config = dict(
    hidden_size=512,
    hidden_act='reglu',
    norm='rmsnorm',
    norm_place='pre',
    norm_eps=1e-05,
    qk_norm=True,
    init_std_o=0.00525,
    lr_head=0.00633,
    max_grad_norm=2.0,
    final_lr_fraction=0.0,
    max_seq_len=384,
    doc_mask=True,
    train_tokens=691000000,
    dataset='wikipedia_en',
)
Each number is 500 + 25 x the weight over its row's rms, rounded and kept within 0 to 999. Layers, rows and columns count from 0. Numbers have three digits each. The size before them is the row's rms in percent of the matrix's.

# layer 2 MLP down (transposed), 1344x512, rms 0.0927, rows 36-72, columns 0-127
085:539512534502499503545516490532493525517482514431489496549540471502512494495496510496500532516507476451486524504498477490494495449481508480516480508535516496519474503523497534496486476502484471470511532541517499489509489498446499485491510553444464488465543513504549491517433513523488555511493499515483512500568513526521491484500497525484441511504502492511525475499500483476465464486552
090:521477519471531468479505528494462493482535475489493508471473517472472493532488477454513477526509554515489487533442500520507504487482502537491497492508496517473525530495506538473536519524558450544483501501557481491493471489524486527521518484508503517518534484522521473516495541448498463544524506511492477526479543489483510498468503500466473541506478505456500468471492492529488531477526
103:492477511514491542496509497554475558506544464482521532529520465495491533532495534510488481472509483501509504469486467517521497508506504481448490485471503508484548480483500525511457492459529492507529507473505498488507509473471462516532464527506461503515519483516506502483522449526509509464487467507489509520535516491479481478484490456526513450482506520519487492508531485486499490481473
102:550514506470495503532467561511489562483491482467486527508479521509481460470501497485528543480469524492521482517503479471544491543470486484487515508499543449486508500507481553548507470547483497510497483512509524547469500478512511523517479525485529524493508485490525500477487542492525473523496490516512542517533488424476487453528494486495518465456532545539475483486522446505506484541456
122:476495555496503457470459469497507497510546526517486528443483466499547498566475481524461510497525551477485480529496497507524445496454516458562496506506507517514513473500485488499495541486490523485468497451482498505482493487519489461476493535453553476506496539532498476477468513477496480486468521490503491504504512476497493475486462494515501478533505533518501515477485479528539450502483
094:536499502472459491520504473507504531496500503483519502538536512535452488514513457526483490436493520525524502511525488503507451515521560478495460493499505503517507510521508501429523509522506468504551477501533512488507496471503508515482520467526510463488490492517524514510517504511515499499477502512516490461519471507526496503531471440502508493501533513503515496485519529527516480465506
093:463494489492556521521480464517445509474512518534479504457474490503489476495440490486492508528482533514499465526516492504512497498498490473515480497462478475458478507487506470504492461489513506521493533494523482497485486495531549493531500534517474524495455485507457510492525461488460478439503540533509497512509529475445496492496475491535506509508506477493509532496461488474442512506537
083:447489517481506461519491454547490511511523487508530515479478490520495479518496515454506528534468520480544460478486499510518532490494512524498485502471474592515527489524491496504529501519499529494536489494499514490506516489478497494505490485510479523547493519476527474451512514495529533486526509483460464496531549511521491518458501546411510487499565524503492509515502503469496517503480
105:494532538478504529484475498494473527457497508524483523484562502447485491467505473440525467530479494507516505498513478529505470504454528496516484511475502506486506469537504520498493464533493513531516509532486449571512523533489490545493506521496502492488473470508498510539504471483489565451497468497456533496499486498510521465492491508480457475490480481492463482534433470467507519523511
080:475477490530455517549530505451512486523480500519516518499514508494545528474513473472528472496515496530495531462460510522555495504481518478464566537543477506494481513518521493511478485466496514488487523486481517515496507488500484522509445479510452499517489493533523518501482484500449486487570510536522463461544441439494496509458480518536524526481510488494431479519551503503494483449492
091:503487497489507537507496511522504467535539479521520483512509490525469482493501483456510490530471546480550517482515479500493492478528512458498487540455514467498481479490508492512472445516488501515487506486462535522515487501539525487475467453486483507536491550492477498503452483512548475524547504493521486510509509482525502529451495472504489553527443514530461448508533501481558516503529
098:517510450469482520521517488501460494550466511500537519486445499498532465482480493544521481515509497525470466462458465485468529515491528481525481545499502522503521453514526538503525520470515488545511486506492478523504545486497452487481478527431562486528489430498514484469490517489488508505486531544520484516487516528468491547538522496513475504475478511530490517509484558498538511485483
107:513511511494515507514464539494500490496499480494458518500568482504511499498482525514477566493520536477532564506491548525532495517476497460469515547537510505478460468470479454538501488495520451441511505481489514479551449447485505502468481505515487499483489496468518467520481484482516529495480518529477489528478499474470522467521457487506493478469497503492502477520486461479501459480482
114:657493469508462517493486517505501523535491483493501514505485508513527504527476537478525513518475497509535507533509531549482476481508463446520528505519521551502452495542463486478437524496492501483539528483491501475487479543487484481517507513510457517490490480461534507504506514531486513504493526501506493508529472507493526524531435554506529496488517466507505486474483536507495506503501
104:675488496504479531516481503497491533514473536493512476516492470469459510478479533501529536478515482480525479511526495552508524431529473503527479493523497487496489477477516506507500528493490507478509515503489488543489522507502511537502517498473513540509469517528508521505505543506526497477456503506495494542516497464496470504496522494514490482538504476500535523439470521451502507528486
092:491523519521512512535482482508460512512472518471442507477523527475528452501486551497492462532468477477467566474459493518501469493501502516514457516482510507509500505469530526488517491518530479481493538517505497515490496456520496498516544502504526502500527484507530483461484517581475450473517502495469473542504488505510515520483461553472491493519451516445517461507490513512475483515518
041:557553525498505484472512505498490503517483478465464474487468483499528499529522492525494505472501520525522486482503512475491469499544559508461486545471483491500479484474538501471484494452523473526481463466546493514485539467479531521488486536526507478491536498533486479494488533502504485495498503522505469525502564506491487496477467489448495469516452523509470509500485479538494447490525
129:481443492496543488476527557464445509485490482486526504476501535478481545539501474469506498537500536461508514534478519545471519520515482490463475543498504534440474531454443562480500477507505473502489475477497480525501556542479500475520467522495493485511524495494458477501495519510480468479510535498502472514513504449516474488530508500497510514458525529526511506487492466494512481503473
100:471494518524528490505482449503484448484515501504539506511524462485484508539487523467514492486534490509535486486490521501450490512517489440514536489515476502479451509470513478501493496500512516524515523465505545504511506443531516457525521489516489471459520465456541565505484505510483473522504500506511515512478496450488529491515475519483438513504502534490489496524532517514507502546487
114:541457495503540463498552513528517473516543468502469495476450505487467510536520515500518473496471490505460439468447479476485488499489516514490480521508499533528489484479471509474495497485529514469526493462579521530466471534529524491503520492468527517471554471509469507526496478559558530507444466481498509490476521502497507528518509481478488526465507494501496490489457534528485498520545
084:494508529473475489489458460514472477544460497491447510488503525511481478518533502447506503525449522478467492517500498502489517495491496492457538476474515502521470497534516506502533535467550482521488499465476512508546489514483513520540494527493514498549495493527513536517431508508478505480474486549528474493494486574485448490522442480533469520511502507474509499515523476507508451448500
098:610501514489499500522492498502476485513519523505478548482521489397532524516487461499470509523522458555507487492499557540506498502540501489516466472459491493487509463483492495509456518479496528473446512514511505471520480475498485460515526513544472453475494468487491467487515500518492534523502528449524464470492485510560523488487475516458527499471487492524524512466536492474492546501528
103:501449507446512510497445533514510489533489481515531513516505466468502515484445498518478487451526497543491503497536426470496506510543490491528513503478493462466462510478470422529506465504493467508476470498523518507464497486498473475469540481565513510477495463465509494543487516517510523491489472497472501486532537533500506481538541518477500481512506534503479472506490491491492508493505
095:430466481498518460470510439523527461516473514509562519520516484495499466523517498481526479460499466517501551507537518490486505515461496523546513538492458540467534482515470471477513496510545503474480517489458482518508462475524505490504496516486480499489494532497499488513497502478477477509513478496501486508555495521502473527488513502481450481510485528495530508471513478520491532517514
104:582505462496504474475493539477531488488488498498490467498467479520494477535500520531498509542506508538504513538483518481511522468506464514509492503471495500477519513511491512492524528543460472474498558511485459494492460519518492500550507430479528491516464467550523529515525489488498460459505531506530499490531456492498530507512465489474477516494496478495488568469469556517464486529470
089:567503486511510512517512504497490508499498506487504522513529468534498528533463489494495510479461451533537500492509485537497509527518522513482497478522539430482507454470469520456506475494504526463512451489496460474522459491486494512496509503506522524486491508484521524514476506536473516524530508487483495512490531519503490535528554478509471478518490509460520512505488491469521522537499
096:491491493553499493542475527513450527474556506499464499495530464506521503539504519527473481515524517512524538502483558519470538485503493485494542495530540486487545524505511549501561514486515511508525498512498483461519495511507493492500545516478498520490546537517529534478524516540522495549514500487524466503457472490515513481498524491521480453527505479508509447477504536519499504463481
126:420461499538485504560502438432499488482472513470500531472461497551473520493510469513475501483502467505532504505524481510511475484499511497502503501503448465500504510512511468507512516494514519485488538486468493494496531484521490495537523489484529466460504491454493497549537515477482491497541504531496525509467517470518501477470491493465484498461491503468467496454524469453449500502511
102:602513486502524498494497503509481491464513513497503453472523497511509523479456475498496518479553485460506478505506500508460506450478496498481499517506508491496527497470521473480488491474534520521484468494507480459551483478532528495500504507476503520489481517493472471498523489480491513470500546504525519518473474522482510524509481506496536530509490476506487506540481504505526477516489
082:467489503510485555473517471516501500495489515497479491524539505526507513486520503559552471504514541465513485458496520473505480531519495465511546510466502486474513525521498521461512516513508520504537457504510450478530501504468523488467514502532485516487503468487500493500448501502484500531519502494504499519501568511513541513456542501466511490512526544498529502514525528479467531540457
095:592498557532544478515492436486495503498473520478500508464480511453487496479478469498512514520516489538509439556484532543551458487499521495490484504493509503489518458460522495498483462476469482480515481469501440506543479516476514563496482495513520500470492516490508503465466485484485508507461517487455497508485483516505507527479474476505486491536482483532508477483514517542494479491479
097:566546469492502531517495507494523510515481503491528495511502495487511542461521493482535467510504512481525508552493487474480479510450490507484462557488517512489484496486489490555576486511525501480427463511532525467487514526491510517513459519524507478468523494548502475562447481498476523487506486472499494518513490492514453500501474508457493505483510529529519542514502505469474527454504
098:482498527506465517505528540546485507524518543538466503466506486528518520476499540501448484497546494519483526480512548510514498527435500487529496497494499524494504545503526453552484536499501528497532496509522520521468505497493529489506465474483476483485525513525506499492522549518523491486501430492467467542526505533513487525508523508484469456474489506452476512489530511477448493489511
109:520554465485497520472488464514523501479542485486492487534501471513529442503474526496501492462507537534521545482492527533521516480489494498538531511498498531516505482498542483485516486510482459490497501498521498472518485490503508479501500474497525499544506461452570518462484520537514494473454494493508518480515541556484486528461465532532478502493509528518492527533494460493500472520505
115:407491512499484464502444523487493501493462485507486519528523494492509455465521465474468502490499480530501499482495507547478510482471502521520501512513457542513531497534512427450477467485533459487476489484522541515478516545472566520524527516463512497485495555515510528484501521451486464510535538544537481471501510551485451499482552516507521516529493485463489503497501535538490528521528
112:504499484496515476510487523501492501487529469501503441467522483554497498501563501478461513516520518513482536502479505514486504529534517525485537532496499507542502492473444512509535451523520500507473484490469466466550509483482472514471493485474477496493492505520517475493474511487508486489544502502488550511542506531537525508518507539509474486494461508488486536467536522490523503471488
108:488538516494497538477519469510517495458501520515539487469498482482497501498493489497546489508493524494515521513485538435501441506480506489482515467484502518515513525494519498479529477503536492483517499476507515519469515515513508435473492514500494475480484448494510502466475511463508512478492500483519518463485478514536488485491485522491560473441523495510508501467466495523498516508502
# layer 2 MLP gate, 1344x512, rms 0.0968, rows 37-72, columns 0-127
095:531509506483496505511499514462454535503501530468563517489483560501450526516493542537509473491539530500509545548537516530524504501514521522475488492473490477538491556511499515482504508564509473486508506468526495479452485499492483518519452453515502495519508518503519503501477481512572496513467422481506520499498543505492478473511534500507484474520513513455482522549495474475517532463482
100:486514526509491530455502506469479476526496511480482531515538556472454493578489471512467487523522481471470450529481498478489508487519475516492495532525519523481512494503494512519500498542495468493473521485464553493520492491515479509451501527470475501483482537518561507494530491529522498496413509524470470532467498481475485509511472488508511490523467530471486556491504494483493540506523
090:467491489504500548484534455504484451476541557460502454524490535479543532514510497523487526479532492477508523458496529507473525506539563528490511458461466516500504493524486453481513516482536519525502510510449510484522479446469498463504509477512500488495523493529515480531496431462493498510481496485470506480488467539495525530509511544492510494548501509490541527517485489513510503472541
120:519449531528502510532475427483515466509486537497542493496486475503483535516484504537529528534495470485510484545502472517548428492568524475486471466486495498477499524507504504499499520504474458534489506506511484481480520468493459486474529509552483508540486466467500499515500501504492511527465529532495482503509521489498487464486481505523514491483526506501525521509506483503442500501538
077:472517486491481495509504510488504521507526531446521486507490508520480480524504504487514489465496522502536485493542518469530514465523526491493486471512528518513494519495502546464500501515508522525544557465487505494501513455486475463507531464492457475484460512475499476474537520522482513490513463520539545475525477497537542514485494480509515472489477484494492529499517512539486492474470
095:500503498511512508493546533497440497520481505532467503411485481518496524527486539495495497508472484487514479518497468485515470498577500489508538450485479463521490483506497515555462533498511473457520511522507527517492505493503500508567534487481472530467501498496515472521501525504481492435480566502510559523515477493514498497533476503501534456487517537504504528486468457480528533521463
077:428504495455515493509496483514533514498462518460516501487480494511504481529501509519546484525488507456486505507498511515559444457497531495514432521492521533457550517501506504484487497492503507475516474529488467500486505518514510466537502459476480501494495486441523482481532528553500508497515523486536532500531509505499512529489525540549463504494495515468497492501502509505524508456497
098:518542494491491538483497506530473502520465486506499476514541509492508503505499540456471459500515559509555490505508545498480481505515490515475537511519505530498485524479507499530527513561480467485470518504497528461476470495509491505511468507542464515506473514501527463461523521519534448452491514504490469518478510479513564523476507496503490515488512531514524496495535503503497483574529
081:467515534491497484484506469504512460470517516521461504552552514487539493535492502535521528509512527517518478508482501475476478501532557505479483467491494514509470539491473549505499484497513435490494504491504536495499512520498523514513516501510450526529512473453487468535511455476495523463511498503518500495526502502507498498463488476502467514520508513482524427493478500552480495490587
090:472527524487506500495529512527532530515482521497457472562508524464497531462449491500514455479482521524524537542465550507514519463533530511488520528532480481477458522494474495468510502447525495535502481510511476497489496492484523497550498540480478485503542451516501531514524507482470517510529529490478469512553479491529502474494504522500545497514524503479481532506506538533512489505432
093:504514509517501473500505525506553502487471453489521506530485558463546470516476501513509481535487507487502459500514494521485519472536496497493524504465457513528568514486482478464493474506521538501523537505460539464483512516462505496482476518475509498505523510503532506501513477517493514516505503503541476483499488492489481482479473513537525477497519482493534528507513516533508477512486
103:511518501526493496488509499470489478513500525447468502528465515526471496476535547489511478535487500511493460503524494492520467526546499492503505473453504531516524543492538536492457478516477494535502489547497497537453525518514509470527500521488489499491503532526551551526498500521473511528457493513528488484479534533501471509513486509477506495497516522519554521462518468534483493469491
104:549506505548500516532517464487478512464528502503496474502482522514467539495516508534516497479501509476503502489435497480483480522542507507509509475493521527487571508476516504526496439503496525486478510490486492485507518439467534524472485508503542461526477501505509466511567513531524526503486491492518480512501542466461473460485476500472496493477496499529488510519490459505495528494510
104:405498513486512506492479506543482516537494512496496512458486513506503493579504501516452529492486472479500541502491477497514448517492508526493565509486515513518512504512483561539470504526494509469503474530498502513476468430540482470502494518502484473507500502463496474502482504501467482545514445509497553485480488459509539503532500544525508468480511485522505503519465475512509520466495
092:501516507499473506493490499535488524513503525469463481484475524464523468507469545480508540490502520498502532522464469533452517505509482488483478519500470543501503549482485514467472487530507533479490528503483508512507477476542501478473547502461459515521495477524499500474517493522510520491522488478476464540477535514535523521478516538523557505502500479456532504557530542498486489460462
044:536475502500490526470521517501527515479532580492543523526527536534476459472540471488497509477497464499491520514492487496516501503497499466474524564491506485516520499510500538528596520490496485526522505486509484490505486487514476499514484461519508511517493478467494497474471519510510487529511510504532541475529478473535487486467477515489553484481458504505522464490467491489504508508528
129:496468554535501513520446544515526500483505514505502510509531463483528549533519521540484516478473451522512546534450479507519514492488497526469455470481557518540517489562483491486427478490557521475533447534520506502475500513485521517489535513501510508469541492501513513560519534530501455454440443473524511487533492469530512476488491483483474504502497459507465456529478453496497495448474
095:468505515529502502455505510489497509501463497525512521480506467496473476508510521540506514450554474526510579475483528496482471513477575429508494516494490504508483518501487536442503501457540516497509521468481494532462494516535485462515477480491492472493514468536491496511477511497479475536510517505510556504451483481491546514499467511560439499495457507542452480524506535528497517520505
113:551507516568468564511442513515503461486508492528461507527498493519524490512476507485534530530510466509512503544498487490474493504471496485508489481507484518495471521455479506504463495532488492519485452478509503473493530512536451495494543520488480467501534502512497517516512508535460502501527486540473493518512496445524523517551487525493501513573503508554541520462496489532494495505526
079:445489501520492492511508457520516487487501474504478497496521528485500482466537480413486488487457517479505497530485498483494510502491510471480505473515507476506449525516495485464502526511506476477507529489480548507520509537466521517502499485498549546544449514492499509482518505480522511480527492523492554505550442589505512501483499478555474473491516514485439456502499502520508491532478
101:459493482471523535516442479435457505547552508523501528504555543504458481469500539536471501472476478540470531513503532476475515507478545492466489507512473513478514470509470528517549499475515484445447506515560536535469514485498496515471496503515476508480508482514506456500526433484480504494508510516491436472508498494510486486527476510469512491451493526494513530489524527499522477527487
100:499479564470529471480509513476473484535538496501520501530536485484491463480508522499471520470453503561498475495459510519502507509551484479505534498489500455477485491513485489539495504467530492481481514519533485488477534496506463479474502507507513546520471532486503503507499477487509496473481506486492573474532510496515504446498523514491539481510512493491501484529504471472507483516502
087:510492470482492452527555502514520512518539500504461507513527523506503510517512482514507498480502486498501494469486479509470484522527496469506507495461492525511579473558541531531468495516506540479475470510516499515505493460450416530509488539496476475515497516481552459491503452519504502498517494534530486485498442536512484502438481502491466500487506510497494578455511475551460495481508
100:449500480542469477568480517524470527509486516502545455515501525480453513488539535449518460523475505491488493491483467492522514530510518506486491513496499452549503503461499499470491477509529527446508483508505502476486517518492506446481520526518473518473513528513482473500480527497478491500495506489464525525470474473513452486496519506508485495520524500514505501534520493494471451478533
087:503500461495478500535452482471480499523552492496521459534453495514497503504496498483479483512485464452483495494492504470503504495488485503512500482541473492520544491509505454548511559468541543480516547513486474496514487519526492476519498516498505468486513500465495546492521509529529545479499509514505470482469437484463516482473536508537507553515492464521508493506459499502462508518565
105:513537479496501493493461484483496467492526493498503514539517507536483513491495531490513492492523446447538528498486524539507490483492502520470501518487487518486525485486505535501470523525515474500495472481485496510538476540491504529525511486494428490482505506492468531488529514499512505483517489490555472524489514464545525515478533503512489496488539485518490482492508472538513490505546
122:510505492514487491559503493513519469530494480528484473549507487526541505508484507505538453535521420481512512530501476542523460499501517531486483488540498464452576508505511485520457498498480478532483519485500503467504522547482517477502520496523562480491455474500515464528542490474513509468522506520491510501472484503465520503491493494487530523463521514494483487513518489479504492498512
113:508472440481517519469493491478517484501474457507476529499492489500500486521477519500524536500488542503538501493487467538516505515568509471494465514498520552507450518515525485477508479478485507468496499546496484523438508515481538488471490507499528529509495450520475463476491545490494494466497486501507502494471501513501451468510492521528461490538496526468489519489508491494463513476507
077:481489521494526480495518508476512508497500492491529491500490514462509474513536470466529517509509511561485499522494470537487504523526504511480583532481462519470439508540496487480509518429497533462503513498528465501490480480517439501519519486486490520516473515522528500534561480486515511463523506484483543448488493474483506516523462510487486505451492466463507492486502471484503537473505
088:496519451489471474481499525488473456499479480533478487514453477526496466530469542497479504510456481495489511460495519474452516491519482492499511500508531445504511532490503536521448505560504494525486470487534525476467498515573477480536534509490496523438486495507490502505511513486489497473513477535517481518516489529512464486537499499502528521508524525485455530505533529460501468493530
099:485476506517470512511486522487431562481502532513489506508537543477534475483512520463466488482503490524533467500508499475503483492532501479533516470506476471518528515470494513529466506546498498524492524504480471483543480505506526522523483502490516513530496488462523464548528505477489489490472499494509474536525515504506563532519490444491569513536497498499517520522496514505542534508501
096:514517497498531502464475514486508477521468454516514486496554457467471531523499572500509489490543530464490498525460472480514494545495508492503497493499455508532475527553527463521462511537504511493509518534507456503437494479514523487483501510528508569492507484535505490510484495514505472520511515559472492517500490534493495501474468534502515513472524498516502540519521469469459584526478
111:485471537485519486494483490516508465495489471502520531514486488505485458486520484559514523480486497526458484513483514472514467534500506494502517515505550502497551499484475511493451517460513492477458514473469521485468509577507501476471458470479498486480494454513482468530543493506468491547482472502456516532454494501487515482482522508499510466509499510565497521550522533489490499487475
117:493516516457528522489529491464507565506478519450492494525502503496524462497492494516504492512516503505454516449492530516505465578542505455441503441483529508481506499495454503497507479486511497513509456458492549475503475479535482519518488484475508485522484522497500498520495496483555472478431546497473489467496501497490505504506495509471524492521510532529507507495477488467509528484481
125:536543525435497511481475505503509509528493502458522462492477524491485496512514499473492489530524467507457506474490511506511500486539514494512492476492529475480487486547517508524519480517492503509461455515543477535495469499486483509518491538499512526498513505447517522474491453507484444538497524527540544486541448504547501511472494477481483551476514480499531503503527462539520450443488
102:522507489523544517508504524494523501540499485490491502531485471557501463509483481499521495489447458494521482504458495561483527491504539518463502472502462525522458486509478462507493526505484527487454453509527474519512512485509497466532503523503511522511531497468506469529492513451509521537484481512479488487496499502453473527469482491490490486523488498478535541506511478562503492514521
# layer 2 MLP up, 1344x512, rms 0.101, rows 37-72, columns 0-127
082:501494502514481522477551504485487523503531493512558468461483528469478490486516544432493525524514537497508476541501487541488490481511527527531474500485506475531516496473513527483500520557530474489509515495491462498475507433487472497478520514547498486526524478495500499496468530508504485555476458525474467498496525500482509496481496531472474503527491508498477513538464502503470486511482
112:524484484511503496451494456469470523469533504504492532537514518518504479516535487525482503489519465504509473484541454519493550506508503458458476499520494480527522534461459490517509538470513522475517494551541515526528504484524484510503504524519481502520507550503528501502513464439477515500507478490518502524495499520502520478540504473488466478525513556544526522490526540499471477491491
083:537529505506485451506469540483522542518463472533493525476492480511408480505513511493515469528476515520516528547531485503508486477450485517511484537518545492497511460466500528516464487507455476456499466515542488555456477548494500540492503495490503504526506483463512517466481545532511513499514509525554460506489530500514496466506494455504504495458487471499477471472530530471498515516470
120:471445492530542493483510495534500510497500496534514493517506521498506477504486477503472476473497452487498480497512416502505525445454494483469507500514486479465534477495499541501477509444490478505565538478484487539545512536491490433449501481497493489494506495471518507476502493460500505470501486539487479508519475493532485505495499570506527512470529492466500510485520485479506506502534
071:483489479490489493515495513503528500501528534476507494498507506510478525497519507480524504465481524504514471493539500498526497487501505490490499507513501486495485517531526526468497483525491518522537555464505510498517522422504496475477553490480465506515487529469498481507482499503477511482502479500544510472500473504537512493510482516490508463522491474471478512459548510561505475483469
095:519508487485487521539516481525496479508502516507506526486497458525470476494488488478503520512507539504508498523530477470464485538494461472482494469480451557471515478496485461486507503523477520510510506508504499533503493429533528518514507510492437514509510453500484527472494499478492535454485537479541522537489477488498493482516473474463538491500524473499487531437477458507516478436539
080:449492473466516497485506485534521533505463492507515499487493469503496473519466503538543494511477495473511490519517496485542461472521488510502446495472505524459525505539496505500507505500521533480480497512488469473497493521505502510531514457481510493534456506460535473503497496526504517516505497502536524500514508472526530536459487540541458500531489512497488513505511517463503505484476
116:502510510518503486503523524486548519456518483535492519493515527476499482524496500476495521514502469512461516491450482504524478510506481530521524503525571476515484512460494490504502518513483466488519529481548492523504526539507526508507502497460512498548500502486531554525472498547492529520512509487491511515461486492511499483487508516491487549504477496514505473488521524483472492499505
082:482545501481462505540538483455459475489493511528464501509500487480517533512493480469517481491470557528458496467459524462497462452503518503501543528542494493474458514525503484507469510471511483486508493502494529506517501530479528531550476529471446517535503509494534501495485453498507505493513527507514493516500505508487487471473518504540452518509471541522468481514532493499528436491508
095:510488486479474467509504493502487518572537453527490498521487471477496496489494515478531480538478549483494482502479476485466517490521490482465480493510509491475532466457520519501508487482495490525512468504531538497529468528519461470462485502478509572534503502497537504532478483503494516462533489501488479520515480495531508494414441487514501518546473529493498468481573522499489503501510
086:490505468503487494530502482490490510531489518489488491509486468468489478508539533522529521488463515517483481476511508492473519526470487502540472518488475538505550447491537550479535475490493494514513474498489499485466531517469458502490512488478512494502480453523507494460479466495501495517528491512515499528480508533470472521488554497532490502504452503510481522486537507456499532510466
112:487510494505536506540478490483495502492515508505480483506556479493495512492486500524494505475534512475499565466511537511533513507455488540478488487551523489465454479485503471530477456497534480441478510492494531488533451467497508541506552517495493497502498450434459450500527512484501539459550488504506508488489486486511477488498471506543511489517490495440481497531483492497502528514520
108:500530501487491506469531484552495500506514509493513499548529505515519473461511509511502486476506501494519520491502516527504486518426519522481488497471453511540469503488515528516517496483504510501460456543502487473535557484508501514520498453483508525475512499500487453473544472476496498461494512517485477539528485521496470494495503517527524541527528539506483531464513589509515490491507
108:582503513522467490518520485471484482480531505483503489518501491529511522455504497489500494504494548522509482498510493497480526493487498481537464555514496477448520520466525471475503511513509487508501495487492499506517565538442487527509511476493523529514483486550527517497508513544541500422522486535524489473508520558472515490456512449452503523529497503509457522479516534512460491530532
088:506512507499509509500474497471523504532522521506512504533491512480510439497502545468503507511470490483546508512465476459497500543481486527480500519505498515538491514503499526498466474435532547520548542502538516478517490511513483490504558471514519531540469468498522513474490513548510485483458479492428530491458485512480470534512510513470499510513476472473472478490540533530502509489491
041:520517534512509488456522497515449514489534503532470484484509466516504470466545463499486458475498508503506474488532457498534503533494510504485526492492487533488494505491496480490505486473506491523466500442547495513488557525498519518488498507513494486517494492533469486491490508526471497481492509569498525482506510452518499485493445476522556464514462492536521497496487528493562485494515
134:546494519481494462551500502521485522522487486510536496509455535530492478495513505500487498562491475478500522490487502473513491511504469485474516532501559528460489478435499540524453530491515466531477551504498460504490526445489548496543489449484490477519542554457493476476520512487472546522499553514461507483456517475532491496514523512514517513522498530531529456516497477478491489494450
096:451501477539518449491471460517482494503457459502538471473518488481488472471500547481516473454562484534558504507493497460491480533516526491466520521493493490498476466469507513525476503499536515494508528476464478533499476477527497480500506463511479498466515484524554533507474540540474470541518511489504534524487523478481524522498469505515461501534473479523499539486520494512486475533536
106:505536495480502485523531521510477505487525498492447489539495443460492484457459471479494503501523514471461477497496521487507487449502482517525520505491505505519513444491462492498537520520537489480467497487488568499515505539519507537551495553495536478484517446514517518437495502510492482464470498512439520521502523485565476527514521516471485522446453453460507532461510478475449493553513
071:485463494536488519537481477528514490480477460505476511490515512469511494495504458471479492517498448504495531513526496460503458502509507458477491490521497498488441521477511515460504506493556483527515494490498560499521517521479536530512518489488562510537460503495500503462508519488525510506485479492480513506542441566497530489504491491510441524490536502486430495501518505527521467499467
096:537470522486503536483449464526476508508488503509490505519537489463493519526454462518511489541526558518536491536493507545464536481461519526521507528495478500478546486495485475472490492441497472505530516478536484514465544441514533506507520502506503462479520504515510491482511482450516503473496515476503515538496558501485494494501483435476481486501492505471486534529552483485521522514509
100:461462544484534486513481519499484466549499514468530499504488452495517513489465520515458479508468454531500484497495465493487529500562501504497512493472487479478486492494510499573511510515499510471505540500512539510457501476483467467456534509516499521533476501454479473505506498478519491524486517476522504484515506523518485451504477520474519471472515540538533503536493529496481528473516
083:471507457472502456485501509478490492497526525479483524480485487489470495514505502538542508450506494482520504499477493476513481508493488477501477514459472508536571491529533502524523536534526516480473497500472497503525475494525453505522503512473485479520520492498550488505479480493496509482520469485542507531488465505500514508461484492483505476518515497488510575462517461544469518470502
104:540469492489547491513512507485507485493480507472465496494478497508488455504451518493514544534510488536497495549523497511493502485500469507503492508509445475483525505548500520509487493518488500480499516508486483463484482469506460527497504474510503508536481455528512492524511501470527482490528530495517519505507476501531512545494492484515497500494488491482490559469464531527473506533471
092:493498492522516522473513488524496495531510502460494487460530509474518498509540461478516453481519520493532563520511500501475505493525480519477459514508540466496506531454514501468514468478465508500510466486480516489478429499465522527504498495442504511515556492453512480474466476483465469522477505512473517495516466538538496535513489502504492505503459547487502515456467514511493508513470
106:475538564484504519551494505557474509502500510491463473532501475519524506537484509451493468519501471487507498511492499493465494488525511520453522528522480516498521446523516463474494513472518492437486483543516497459482524620503498542501540535536485483517508544515495504469514496565570518528505511485503499526449509494517468460502514487481488487497537498491510515494528506523518528517498
140:507488488544475502506477490433461529550487528510529518470467483500510482527474458491509491494516457511487473499524511516471492509561482559455498505493444481536486509482521502478511535462512502539485472462518498477552492515464491518535483508472517493474505469506462513525485525463458508512491485522466524500528499511553491476515492509529528531479522529496500508512508514497479503532497
096:517532534481495490525542507473501522488526503485468475480550502522506541537519512486449502454496503472561556472492523508484494459492470511504498515493491465457528532494491522521519562502534458504500495498510519471542513546489492491518524529491510489566495525474481519496460500525522495500492537487539499457497465504526492470505546506499502502508487471546496537505461493455478482515490
080:464504462482488523466462482486536522467532497527464463507476507510511520537527539508445504537461475496530493480499512447473484469519492504517481512515540501510521514484477510465508476509514476538508483523487504511525501567483498529493532550518509510455489472501523536487433531518479509544491512494485501503467530503516528482439527527483494481501514515464496485488526528528481506530461
086:486485552499511450508504483510536472534475515485527516463506520508515527476515491538510491493496451502482516539489523541527487511461488475508440534437490507475548504464521497492528500480489482504547468520490499489533469495451548544478461540510493474484538548498506488500454478486510485520475513497501509479454476466477503483458519486509489462487455496526541519489493436557506506513471
099:487559465512499470537489545530513503506467495502550487471495522501493529462515525458489525539533491477517477499482504524505480494465491483512527491504516508491447487485557483533507502466468466524466443471523502472471495537476501488505458511505519466462503516507546473522486489510424528461497445489509491506469491528513493485509511494508519511508491505499529472563494497467486566553490
097:478523494500521549472542488524495472505488538546441491503456501532560441499521533484465501517508516542536483506520508491514526523434501487498507537515547501537508483494578448529467503513547491512477472547549535492478487480454494443476471490469505510514500529522481492510527533516502502518514484470459467500534481507514507498524537495492489502519454507470534493506587533494467520488481
114:528460491471489499452491518525498510496510516451479522491521497511483496512524494481492516482484470518508516522542534489486523500511509461502516515527500514469501499501497465520500478513471497506512467494495515517516517489506521499516502518482526481484500483462471514532478525502525513480479502457515502499548501493512511468486530475508525497484530483520448492487489581503459499518513
106:478490530469496537509560500482514543553467475526519454506522496466558489510490447533496520480492475501488496454480527500498466500490467497469479451497523503478492542483502503479447506509508557504520476482480502473505534519504465507517495522479467480480476541487517491530503480459521477451457547501504498474519500479488490515501520517516500507530500521533523521491517536484474512458479
120:464491471511533492483501460477510502458477488515495512462549516496492436511555525494475494540507519566515495472515504501508511517496465547468490516483484485477497496434485506461499486514504506472503494497505493494495561525503521503501468504520540501504529496506485458480444496467450523485508498496524516469479541525531472509537519514529498519503461513494490489473522540499486508503532
125:495528510497486495511515512505494478510492486495510500424567488513475501511540503504480504532509501480533478501522515462505499493468472491522502452514527534536502524491496514531486500487513473496523500497491505464473473478533483481464494514547521496500470514518505514476498541526510493480493508511524509488513496503543535504488547506551484502478480468516467494512507513497526468455492